config = dict(
    num_hidden_layers=9,
    hidden_size=64,
    norm_place='pre',
    tie_word_embeddings=False,
    init_std_o=0.0,
    init_std_down=0.0,
    learning_rate=0.00959,
    beta1=0.95,
    lr_head=0.00879,
    decay_fraction=0.912,
    max_steps=6214,
    dataset='wikipedia_en',
)
Each number is 128 + 32 x the weight over its row's rms, rounded and kept within 0 to 255. Layers, rows and columns count from 0. Numbers have three digits each. The size before them is the row's rms in percent of the matrix's.

# up: layer 5 MLP up, 128x64, rms 0.235, rows 43-127, columns 0-63
# down: layer 5 MLP down (transposed), 128x64, rms 0.373, rows 43-127, columns 0-63
up43 091:077125112131124130155162117165128100173156089176151123063156132113133106093131098160098117072101127048143130172177106074131103154141105136127191118121098135127153066138161087134125173054142160
down43 073:139126103130101073138162143064104092162136114106136164127088054143109112180092190131130128152139117224103114135133142146127156126123157173104131149165148122108118105107154162078175090142080060
up44 098:137099142113114098114065158093152127076170128098110089158161143145149104126093128096065160087132082108127102140120115166100144079124145092071108107114083123107159120123106099129149214034141101
down44 102:181131157121123105103095124134112170080113109159064115120150144206088105098128039140145173099142149109136124120069165144116131153142115071157111144132119124132150065102135106120082145165202160
up45 101:160096133126173134146199160111134129089099161151055147078153114131081119151127134124173167162189098171168118124104095155145143192149103144148146097165090153104164159120144152091135102059168133
down45 101:147115153161107112153127150131078067060194135071106159156174135132138135096158108163157111110161173111081103104139085105134142156121112090167143148162167145124169178172083160143161091102073107
up46 108:119089096193092082167091118169163166111187148133109152154183083114094128126123107116142107135150119103170135164086183122134124151204087109111109154096137167098112156141071160093178105091155122
down46 118:165112132093102078188107106151101165133077115145112149134132102150127156133190135153129096095121156122159162178121153149130149108093169072172176194104116109112121089096193151162078187161156110
up47 089:140130130145104120098131147127134099150091131124090193128096161171147117149093086070144140107143097104159139205111133123155061071133141107110094192189094112111186134162157174189122158108105108
down47 068:154078094153131114176148128140110102153129150140145115149078073118106132155134196188145167181147122212084140128096105105145147154147134169093137116151145082107130083195132156095148116108089065
up48 116:112154139158173121198115105069120120182119160167139114128119091131092114150128137023120128192119087089154131100124052175133135088108132115132128109130099176124060111106162119134130098149133095
down48 105:143117166110184150142138108136177114134169147125142184109166131200069140174197119110143113112134184146160147110117143114145107117079117153184100146066117188088142091164179100100122099149107102
up49 114:106163135137094084164142144087136089119120188191144101115101116172074159093096138117080190132176088167105128123109130140143162132156137134129125108117147130105104073095079135053143103214117122
down49 120:162130127151136118088130113148126165121106071112096146144153130128152093154044139114139098198130123052163156144123104155109133052148157104082121166111103112185068108106189137127074150152150133
up50 097:108155096137120121178091137165140148115088144151202177169183059067162123106113126091136114107174159109110111135104120086133107107117123155163133133132110108104127163128056097115215159157085142
down50 090:125157163167112140133115082091163136138126129171120107145158167080104113137112086092153092098200183160149086090103095168125136148197115092136133095117110137098134062173104125098173163200126142
up51 094:166072217152119118127146137118102183165168082134125141146141086206121106118168140172104102168105168117079117165160071115120132159119142116094110169130110183084159121159108140169118107145128086
down51 086:157077174132115158141132123096083175167115148161127100074100123123136102148133099161152125112085150162091121102150112111140206084121031223187139126123160152137151103137121133131100155135142129
up52 110:169135128074171158155190065141105148103129084186176186093128134156097130143125115096132117124096098185142089134198116101180153139105151146096151104088113122140140070125158083125094159113167140
down52 114:165185135193141125070125135116131168148109139142139143164119162140193145173114053135213118139166197147112112152089123172069131143106165123157120141103130114109088100138082132151107148141081124
up53 087:160080117156157139085098094115140167128126092156145113128113116157093077086135200131140133091145145119117170121186127130139094112142140094124110090135156200148086144128089085119164208046120165
down53 086:091108159124114153115105177100095125108068126116156059112139127181128167059105113159125131209163110134170130094113143142109104097138130155052134099128141173106147157131079115160140078192100116
up54 098:122147094099126161151094149122108153125098131169126144098182082088147162163079151120173105200113117136113112116161110198193088164076130087158148125152060140141128183163126118132155131064131136
down54 116:180182165119163066043111175132136090127126100114121156188112183176139128159103121174105127099114159101123180147128129136123132131168141168076148133122094102143109093169120162078124131062128160
up55 098:166105148163135108088096106097165147072091116106110140111121096075131146108099087138083131181154085174177132091121155089121084128185143162125157116116056137169084068148160151157159101164128094
down55 104:103122151134119124108121110101156104127137104153192163088076104168090134180135162157109194175113093115170147155145147136119092137108047164155112108144181126145162149126123120066140101134171045
up56 080:125078145199142115121097074147111057133200156088137144150153125140104128171096125190087105113155150090146114131113123172185142115177123133107124069058136191121129111117167139128151109095115125
down56 101:136120130072201139121176199113147116184161140132191133156053109076190119110155099058135153145138135156140124150140117121093126147159110139172119174105103139148174124142060134162131133112139113
up57 111:132155113204104106155065141153150176139116193119161153104164076117100052153092083151096128147115139119136068146146141132175194097138104106166131142155114116089107120150147182108171136120102095
down57 120:142088147088143134139096135136218154134118169107174135096114118145101110077165190160061084140106142058148154140158153123143143124141097083166096124157158145143198175125109160116178135102142137
up58 088:120123144157154131118110177132133183109185111079111138088148124085139132158159124202136050167183124120122133089157096146158111141131152126040133127124095152124094174085171086143103165129094090
down58 072:085115054180134097172161136156113097184133148213172176131123093143149112172166149150148137155133159188134149158147074094125093131142168162113138160143166107128124092148157180127172102117135107
up59 095:074118119153162129135141118204196165162139127132128173101079089089114117126105144138172092161167132151137148167158121092076070128108122177109117097175119158146138080119095105157130193115188148
down59 105:118131087145141185134117148088151155148122144085128122087192138144118132100090100113106132118139094119155134121068190148102167142114183189167089140135130157201142110194171151133089118100131203
up60 116:170150148071102121101120094161123097159147147155094106187146141137142128145161158107117162159145074199136102148120091159198130122124153133174028133150140119103092122168088126114167130158095178
down60 097:108097155159187181113109090172167182143187186143145131138120138101096085104121186115111109108102135144161146089074106175081104094123119109191127149114176194158132091134146114148089130150144104
up61 095:145099063211126133112162160126133119096100154116158120182092114077121123115118147121100107098066145122136187162108110114150122152118160073133119177181135140100136119114179121045113142172152072
down61 085:114135167135100126224162136112131109182134115098155150105116090109116159114175144145153170118166163184088078084099128173177153116060115137165155123171167124085118097153153068160125114146112120
up62 124:162089138114184187114114115086168113167055179203105136161130137118135087092146147142139145144119151127175094110083089159171144114088174167139079100111133130130120147159083089099118095115080157
down62 126:163233139082175143189135052107134100103100048128128159094093145166124145102148162125110120147152153147118125087117087158165159129107121094107162118154140135097187159121126100124121145090111098
up63 100:154073216104067150137138084103098087102118090153115117138105120146114175191147135211156130138162069121108133155107115122148113069124119162153158108129121174103145168185133104100102103121115155
down63 103:138124104117176125111114153111094160118180115143123072070196164124172124096151083152124115103132085133102084065135156136071105106107104127176090135138176177134195120125091167181108166132103114
up64 075:128133047120187121119147112093073139161089123125169142123145164104119161188132106065146128116128123107119056145131193124156084151124168205136144103124130129107153138152129203122137144081088112
down64 088:146136160112138151127159104143137143172171148054124086093134120160124130084111108126120131123065153062175139151137158223097083129152089136108095151120167096181181145073130103100134165145152151
up65 087:138132135148121094139151175060152170099128049109109151155107168038129122104140138161104125103076112135157109118177115142138107191147186150127125088151155191108100090106151129091109119125188119
down65 068:121150084164153095124160131136157081170167171173155149130121109144114084200158174116123113120162127199125200168123098093111145154119159154060125135097148104091145144127109176130182103134090086
up66 097:170146155100130097141149143171122105144146089150121093169130140164133154145135076109139110144149119191162128166089089094121162092139150047160136130210091131073108169147190084149086141096150103
down66 100:104117154094168142153091145178143131136122200117134172101120127057119148170133146092116135140170170069095102145122142235134155134117106174117143123109144122120122095136063178153170106166157148
up67 070:094150119094126096127117155073112165159132169121156189161176192116135129114085150158111173161048130147149172124139152090096183131137104115119144094150090171116146159163111109145096177053128147
down67 090:123140143156126119097080090230136135141136158123153093202168143149113128088109162162176168129098189145095144186121128183155117163127055154132085093101105122155154112120144142089122125147139146
up68 094:132081141163108076144141127154160157128123152100195168111152116104151141086115169121083134151088193159099125106128107155161104162151206088140094083101171118167137149210068139136106133132112116
down68 093:186202162185099171136119071136128121153076113117154107166151117144116142139177154152125232129162111111113174192097132121125126084135116110145066162112154093133135103125140116075110120119154129
up69 077:158107160068081098127200134095085089136175155141135160150086197154135111121155178110059094133133113144117089125138129104116115089149159100076181137115104158140133155132164131090088153132193155
down69 079:122168146156148176140156129101136137169142156146102122226151097174111182068154121168112174152120149177178189117122093153185129143122089147126045138097153114128112114091141122123138108108118160
up70 097:174115155120155080165076072147181119097166136098105123126156104109158076159111086114149165111157115147153118195109166135136136141140165147126196165089187099095133099168052131088100140122120132
down70 090:169132158100120093116158084173097146154129152108052106179167144170183109130123115139161182116123156188110187134111160135192157147144145163093145140114089098171099156102161139137079104077127155
up71 105:126096153147148140164195174093180150131154143146077092127120085130144128145095128159115147052107085142050129114174109124200139140052106148109123123117105191134119145112111075163145110109116142
down71 110:115144083156126162117109106120150164163184148121141153081096081095145066140122148111111096105124150106136072070171134142126159138175158123153184113140206128166154087157110128108076179130067096
up72 088:108086155166196136134115092122116124146118125174103125210141123181128085155156106134127159117065158120146118146089077076105143100164110129114087108184194092090083088151129122136124088084102116
down72 099:156085068175097196101143134136103108113127144095100109144133125164166198151155131142101132192111116142103094124149144053176147147095123167128049093090117151128158138123107133123146130088198124
up73 103:109155149153121135111074120124155167085073080150105172157133083148087130129139111119107100116116140145073114104223146143156075093094128093060134129089162143135120128180092179122135187165130109
down73 105:154101116111152132120041138095184183147188116132135178112116076154134152145098206096099191150124102143119093117196179186129126148145093120127164124175105147154138119147095133159132106135139119
up74 085:124118141103140157155106150183100146110112113089138123115134160177114153156123116123179082131101104140113097122185170091114087147185167148097231175088170168128184120162104116103154097114091096
down74 091:152150098110137144135078109147149173092064074097082151137116101161092193089151100108160162131166129119139171141108092105094196143075090098145145135129055128138147100110162109187106120114143168
up75 119:118082147101129118125137145225080103182166081147068157144107165181117147126127181148128154045073109139097085126156150096123135094114132115074134131167112122086088118102120169143129143141135109
down75 114:135182118115105165170184145160136097111210186096133166113130130091060114083119097131092164105141128125099088104114076106118120149134127140192114151116141116157144175132169098126117166130055082
up76 107:140135187132162159118088135125165148096166112140099161159187158123142134151114126133141167105107139113101112201130114160176078125085115116144102116118063125100077117129130068147067182040132142
down76 088:134137153148075095163146093074095152170078108064091085133163146124112156067130096150122167165073141072132137155143148146139156104083061095114110095128099102134174139116165107173082158144118109
up77 101:156122097153143090128130063121138119153169198079125189170138077168121069108114163081154103097157070147118184127121126141094160137137170122139075089159142091117109176159133115071109139112140101
down77 106:120168150156121147089056105128090153152187119109145179120108152113082124106128142069140104122160160097150198185177161122108199114130077144154124137120162081145131144168130093159175120103111087
up78 106:161121181139175091105142094129124106072128116127128141071118076130072174166133105092073133136094121155101106162177109182145093201124147098167181125141147111132068139136090157153093157157124089
down78 091:133143102120140127172051101097116118140078130124159080124101102153148131120128132103164107131120172142194142123130090115172174145141107133148092142122105101101142189130152122205123134203172220
up79 100:183091115064137075133132138084115125064105117166154118072129129131097133160049113139076108154149093084117138128172129102105183098131163103116159084161133143129170093145122068126111110116165183
down79 108:089134136100141121135088103177112161054121090113167099086128096148164135098175192131132172128104144108177135111097133110137117067139140174170060181154096169145125173115121093118157080157158099
up80 104:142113130108156133097129071179127126154112095121139090162179142145116120180144176129074110181176134107076109149139145094094155176133131166169161152160130089068110120189180089057109125158131118
down80 108:135068112090106166097115131042198104119126147117170166101108190121084118155136130148108160142115110114144147140152095052110190124157138095109180091102094132156111126099109146172175119095162122
up81 100:111149099142179097152140120138104121128072087122161107101142100181092089180118133178059088187170098153113159114170124125112116140087151084120088112147080186113090092128123149107128142168057146
down81 114:116114135159079132141126141128111138122067112137157118124151175133160178159096106164112170119106123107096175226127154133052158131107104125171133171210211102115099145125122120141092124115138150
up82 095:154156128148128146128089132101158059157140060140081110136152146152107085125129181092139137112166165107135182182082112113102107110185154130100141100160157147114110095128105175175061105065166156
down82 071:100127113173111113127158185196127142160148167181151103116095118131101079218125153098157132158172091149093100120123102103119146183156145158105128127133134107092145137211113159112178075143097113
up83 109:157086114088136105107071158172143107121148125162119178116169103096116160085157110126117131089098100105099139110130088216060128079063189129092171099120123153153167105140161143142094152135094140
down83 102:164173150075106142103128103163150113126097122070144119127155099129102125066154115157169166105084095088117127124096141153140151182099134113201094149118149131147132096064119141146077199163056133
up84 104:152109141161163108135156203142137143136175187152051115143159175175111128161094077145053141097132114091146056127120135164101126107154100116107113121179092136103159101130134103067150135123142095
down84 095:135208160099099150094122064100127102114072110135095122150180188132162087132102104094167166088123093124098127183153119115131172105189167120108188103138101164115079122129137165138108160138148161
up85 090:173159105100167179178187167109161143152180087120087117120099122130090147159090114089137166118106112126089168145090119064139081087112166107052099121122072103142159153132100138126081133163116130
down85 083:135141121131170095117140086137170073156175136146181145104099122101120121128159147110205102175094080190097157174146098136107146143104082153154132099092145140176150074177163160113138089152075101
up86 098:130103146143093163088135115124138173137115090165137092129114075135159164142133200094096064092090105112058091152114067118093091118185110094150101112154145104132074168162143093177126124097130159
down86 084:155174133157122166164104165087150178134166172135178165170147096153107151110132147126112123082127123180124125126173149149143110137144081130153093108112158078096158093087142167038092136134124047
up87 100:164109149105093106108170121226131135116154113180110061081112137164110129133150138155149143183162162154093163094126128144108128122136140194095150078088171160101064124168159135116117073117133108
down87 094:122100086107189119137108120063146153150120105110119150128136095073113129163119087120142124136136100098133128195169139114105228105154109120131116179133107097087108019114137127110120178159105119
up88 087:101145156124164143156127159128156150124124067166085081121132124174096136069088151142107167112148109144088043119104133132129158090188162122083131126173106161161120115147120079069107203157147104
down88 080:146032144141083091169161086145113135132122137084179102145173118154089172118130147112081155107096191110150142152154115091092120175088115144207162116133140106107124158154113091147126098134179096
up89 080:076133167186110134110104119129192142128146119114144128143120190138139154116122088147118203099096032125067105134110140138095080114121164171136142075167154103117143163143121127109065179098145125
down89 083:184122134110105155208144092196082173147144137093124104166144068171072131085145126121148146107190187145172145091119110142161124114127090147106118182124145117159124129100168088132122163176125149
up90 103:145076156135072151103074112077119100149123123154093173141089107113108083159155206129160128177111149134068163111107084085133158117096100125175123135173162103115161074143182149117138166088138138
down90 076:131120114136046112149199107155054166094086130141114098161150144160157098082111118122139143147126184066184160151148125097073103144117130147124101169134122101146119114104114073116061085140155117
up91 109:103143153107137103142102103110152158072116093147156163097089192076099092169084144113148095151153103145180118200183169141105065111091093119150127113106154086126161106198128138108122149129175131
down91 113:190154196093110119118106137132093111090116066168144091103151110139105137190124144190169122160169111105130103104152133162161114045131102070098112104129117132133128181140112104083155133097160180
up92 086:117097172118143138165162152092111122158096074139175140107156136173090123128177150110072212133134099121138205079131063114131095088054106119172156164137158147097101155119106113135141108139128107
down92 085:125188125073119114019131129096167175133114091146084113124121129164179118132121087144156120088099161104137069119125104154105148144155142151120109160114095098144162071108098127118139103201176161
up93 129:160119049149075123057158063163145164126078126172095140148133104115152094153124110144132141147074080157186147145079084118117178143152190150100132139156140118139108166132135125093117168144087100
down93 117:091163094102129138164084126056131109125068084118089100159132175126165162175105181150165105102158133083092124116084127164156172134115133099152145146139110109116126086110079135124170151106209181
up94 104:058111081120165154111100166176144133123150135114123119145157135215125118110126107170119167154136045160097134105093124092109120127098171108170070110189124193111097137179155093099123137152133140
down94 104:147134142041182116153134130088139118184123137059156172148118075110162152134187141090127115159094155149087134131107083113075140158066109072157126129122128111145164107089117140166081086138120100
up95 092:153105094131179120089131166090137161180100113104143178160117161095084170131096120110087106046131104170187138115162160121107110125135146079149146139133109196157151098134085154181107193125117110
down95 073:113145140159170091142086155151176115120128113160101141126137115138077171132119141165173130111174156181109061123127099097124174160142122104215075073144145097065111118150141083169168152115143086
up96 102:083087116129093167079138108101155165067177187134056122126086138088106082172118150124083197148093116162116164128140162126149103101111110115133133136111168125104054135119155063152122114158130139
down96 090:141134136140101088065130152190098093157114138115111134096113154163153106089133102148117114173077110096216117129086143127174127139152120147102124149083046147185141191123133143147121199129128159
up97 083:090158159119150133153082159144106104109121124155088184129120188078137086096166083148115131167113073077188134141169077129162135083102083101132156094153174147129175094119086146099167169109116112
down97 073:105155063115127118200148158192122078141095139173132106095147070125184161154145158140160134137161094155067123134112081117164104092107182129136095166190134105100090139139115156128126092179147130
up98 096:151137162115147148163126128130103144144123126130128144176185111117070136122091183118086162070078090109151098135141049134119077099106150055117151172179051157137130123114094171140094152147143111
down98 102:143107108110155146124099166094134133077172119123115092122087140132181122169108101128116099127154118049113151153139135156074167143155193135116127089126146096146161127137140092104069201050195126
up99 097:098086177098097084109164126114128083116133154147118198073108041121072109187078111086137122158115113159184104135103152091145150134102130120153101106100119096121109110115133107130061134093099173
down99 115:158121149090125153145138108112096171095157044154170070134107116152122111126063120109114145101150175146127140104161181140203119086153121156128137096167149160153122110174165062114177069120111133
up100 112:117146087117110066168124108100103162106111140137124146082182105115126125190122205167130149106125115110106135089064128088168157136100134109145176126135112037092100121156062094105141121138149078
down100 125:136141174134131152091118117088122136088112074126154169109125037133130184135142182087160125169152069152127061113158147147069104119138104138129113045104130093103121128150095153113134175154085136
up101 080:152175199136100145087119108100165077143171095162155120143176115133128120122166123102037125100137121099179104106104142132141077073104147120154152040181089119145121144106176125127114153107147119
down101 090:152127057122115097124115101147077145128098154034122097111089099142168100064130114112046147132082136104163214097084177102116086105122112110124101152120149126158116143126161130136126135152145157
up102 100:111136104141096143119132112091140150117124133153122128087112178121115123094064179157088136063139141160092096138136147090163156171119158081176161101107130122136117048198073174172155109174120169
down102 087:143099134186143125127136095168073135170126119083164119180131135160023132087121080141097117149127146143139109079144137095079089145115175086128123162140149122149119152154099075187142128151066102
up103 079:095124145055109104083105193145094140093126155166119171114082139067110110137170160109100120122137144151131157176143161098154130142160109142150099106106077162149146096141211167105144178095107071
down103 110:118150140112099167149108120147124120198152165084071126134119054156080116169115110094127196135086145141151191130120098163144165156131119131103163149074134072156157180181162126131122164099127166
up104 087:131151137107148104111101103139099049056113164153111106178126159075101131082120167148137097147179073122122123180113090122124136159153082115191108088175141151142109095150080081141156176136146104
down104 085:170070107157145144130132075153117138148128152134121117116090138124094127199142068151109108110151151164174159103125163122198108152150146226083148185116151101135147132090111176086173140132134091
up105 109:156171074131111091173100078124118140111126143172119117081118120143108111158129185205140149148174037140133164128131114124151147147093190110108092155119186129140154109090101105074131140070130101
down105 101:112051157089107118154101158146158114130149083104086070135116147158142088136122087166047098138074159166105090148114126112093134148155133116086078112144148122162208134109124093094153177126142102
up106 106:169157125158144097169125139140099162091124105121135125078164189137040106162133133168148152141133096131146108086106066150156156124180158055113105128118130102063192140182109170138138118128116102
down106 101:137184092145062096096179085143074168153101122120097127122160149098154097093087143100141187098105097128081144145100132150146140141174172135163097152066075155118087145172133111147062130148126116
up107 092:164060152120096101128118128122157105089114090072125173138133124141119133192133072106165119088189123162126090129152164070068075083106135118141157088113127146121125102113163144177195099099120092
down107 102:176134139109049141101131146131117167088138122113103090113167185112098168100140063104097175093128156189127136148088126068125065139120183132122130109072134163172102099094154111173145155125158138
up108 103:117147109118166165139131158129134124121106139114164172096137143172152069146130102154087113111102138118091059104153099074144087142103147148121119112154042169088157163151144187109157111189202091
down108 086:088123167085125105115116120143119122095068157199123119144114137129150206145147113100139171133105114101168136128115078163189124178183149140116142106127096151085087146160118095163171113081204165
up109 113:143085110152114135164129138153140092161120141164088068097128158120160106108098157156134203111139097198133125111062081099174082177144167152166111109142081081105074117123162127110124153186137120
down109 101:157071077155087180104131087137166189115189092135126131115110070122147124163173116067147119099082099168130139153120129098071110163053095133148118157155130134077157106162125126107136104175116120
up110 106:115078131179150193091103107087143183133122125149162139124189116133111121178130052118115102172146086082136119134139077174133087171144103177141161074128121186121153101176103113086112144110129114
down110 099:126107095086116124170125122125094096150122144106146117095091117142156133110149166186156137144157092163138073149130204176155115077211155123126197123119160129152065134102067180155121146109119098
up111 094:152109153133135068208173149136143112086149141132100142121172164120105097091110151103072155108108121115155155079073121140126126096151157137111105094079171212168067171139137162134140131164137082
down111 098:141167142093158159108045102212099165156039103119174130147165164127154174129113130145166111155093117146115148176152166157152180120112129135117127124151109138153141131166097167149171140140178160
up112 094:095095108112124178140153174124179107121145110154120173133179082142162122075106142206137189124073095080130139109137081132129151113079119157074144173161171102076100112154157101132168127158135151
down112 089:135139161142151072123158087137100100092100153099149099128094192119152122129122085118089094139196126137081145149083186090124152130151102142108070128083072138145140088096134177121129118082193184
up113 115:173148096130126108091124102128110116108145074149174148100140145113121068084184133163178149125116113151141144075135045119144213111114155165088102083190156163092093093173110137131135123117152125
down113 118:140179138068127116080147153176155131120145151149079132069099100137120099104163120093167139142042129097127190133132086125124134063071126124164121101162131135178143200143154103141097094127158145
up114 111:147177130143142091143115075167107146085142117189067151116141153159085139134174118115106129161147091171084099103168125129117151150113125076096183107104116125094072116176146121132092163162076206
down114 117:077100141144114155122111171110116133083076143122074112206123161148126158153095121143179141102113172164116113188118187079107095136151145166083116115154120173128135109131162108196159137110203118
up115 107:128108109098084090099170114150129088126125070150173133093163167113067105048165163108140146101125141156089141117083121116137152125158169120174188120127155172123161106153117159117137176145102043
down115 116:125122106183112130143089137116149160074103150116168076116090097140153124163076123123116097127143110102150208185152197161069134150138117145079153084196146090119133136118169163096085119117159156
up116 081:127117159143139070194133078174186127198192126083125128166108081149087140175151172126115151144154170089133113110124110128163093171109111088117140123128116183114171089126079140131122136135069099
down116 082:128121128035139115138125075172072141150103125066132104131109107160125178098142127141155149104141172127177151118133136182146101127136125104147104151141073109147181114123109075146182115197197161
up117 126:110155136134178128098094100139122201109161181178144162136150109136127057172155120080092171111065103131167150111133098087152120132132149184119131144169114085136116128135036163147135162119106160
down117 119:147158165110147110164078094170098182147121170103136096158153100101091105104142113158100173135173141155163123092152079125166067122110055160161081092161130097129123114100134095174132116161085188
up118 097:116143130132115124109109128161141092081157099138151143088133113097118190116213081185118111111158085184132098100154112180182123037134163115073126130084119126130152132159102155120123182098128099
down118 108:161165115115095139098093092118070152083163153107139146169157130141092132071151123150120119163198168195126116131114134146115161153158052135156095128111121143100156157219141132144177127172153157
up119 088:141118073122095093104119144147142125170139126172081145127093109160090109162160133195136071142137119185112098082095123128157147126149097199091157137153178039111116136144166146171127169094160105
down119 100:137101170125134110135121103165094149115162127074104082185087109142084130078180099083092138077133179113142165096114138167129139163121067133130121143087119097193148142119206083158088156150125144
up120 093:122149110117111080168125069118127147178154103139145140116109143110063152094079169151204082112156091130095144162144073142106105195131127100074081136140163142061132185157117124125105152142138095
down120 088:140123146088084161141131125135119117127070178068181165104121115158152148114183096108117177106156152094162109082132152128136127072136141203139168160067128084164106210120092148129093128136142118
up121 113:146146150128088136093155108162157119105177174116104113161177070202138119117100164112124105081160085120091064122093194131131194125158157082128125136125145119084131174141101106124164162073097127
down121 107:132075129095109089127196168090145110201074144092129098100129162112127136113146160113140109154110114160108144126064114087168121105125125051175068107087103155146100138136128088158179159156166108
up122 078:138150081103179093108152124110105096099190080074138108102075155180142113129105164143120173109048090154123132197147119136108195131086151153131174106090103167140096125128139147173153137122153124
down122 073:090132082195121112187159141176164122166111154178120108158087131125167113220145165159155116120149151187085160114166098140161120115119154170090147128151159101120157113161115193112157104138103133
up123 114:085201125145121113125109085126137130154181179162063098125107184126115091181134192124095149121123094122175132131105137166169156090146188161126129124114114162137108120166146118049106178167121140
down123 127:130140142150137111072169152107211152113159154120081173079162079119075108140116136107142067091122145123167118141171172161116156207126142086142094168145105139113169135137139129113089143132199115
up124 086:060111132109159085134164200164113105085201097121176134107162109169132120124166139159129113121079127125158100141128119086109103155102155103120140134177098147082128127078111082093138204164139177
down124 074:098139095200110102212131112166116079180164139118090104128093102147111086064131127104127164159169157184144167116112143085175108124124130158089139107077170100133067140126110149125136081098126118
up125 097:207068138125138120087153188151131112098088120149127091103135100081154103105122137100142076111100137146136204155145179112142184120117164140156103073191129124139159127139058128153142153087093139
down125 094:147096169186049167079127117118133149144189149137163069149143077200124119130194109105130141152112132206142087111099100142130131128128100103108136163109115165089098149130122117145135132067103089
up126 090:175137100119159076145151148120157116085125178123119153119114101082156102167132162098162074078109107141119179128125164164149129199128159083146111110143086141097117107140142150087134153225119059
down126 101:193091096075113145114151110086119143123200073125162185128154086202137107158162163093149130105092126189155146112130119118140132144114150104134097134169157115177140143086138067164093108087099115
up127 096:194090168105083161163158114114087119142108165157116144133136111152193131122106131079116155060157099203165067149043141106110146137105144153158174147117139141097138097109117072122130129149103126
down127 095:134140168066100083173145157153065165179101115086189088142129140165143074115164153127137135139112126107079129113149167112159097142113086132135122164189110154191110137107117176140059085119147134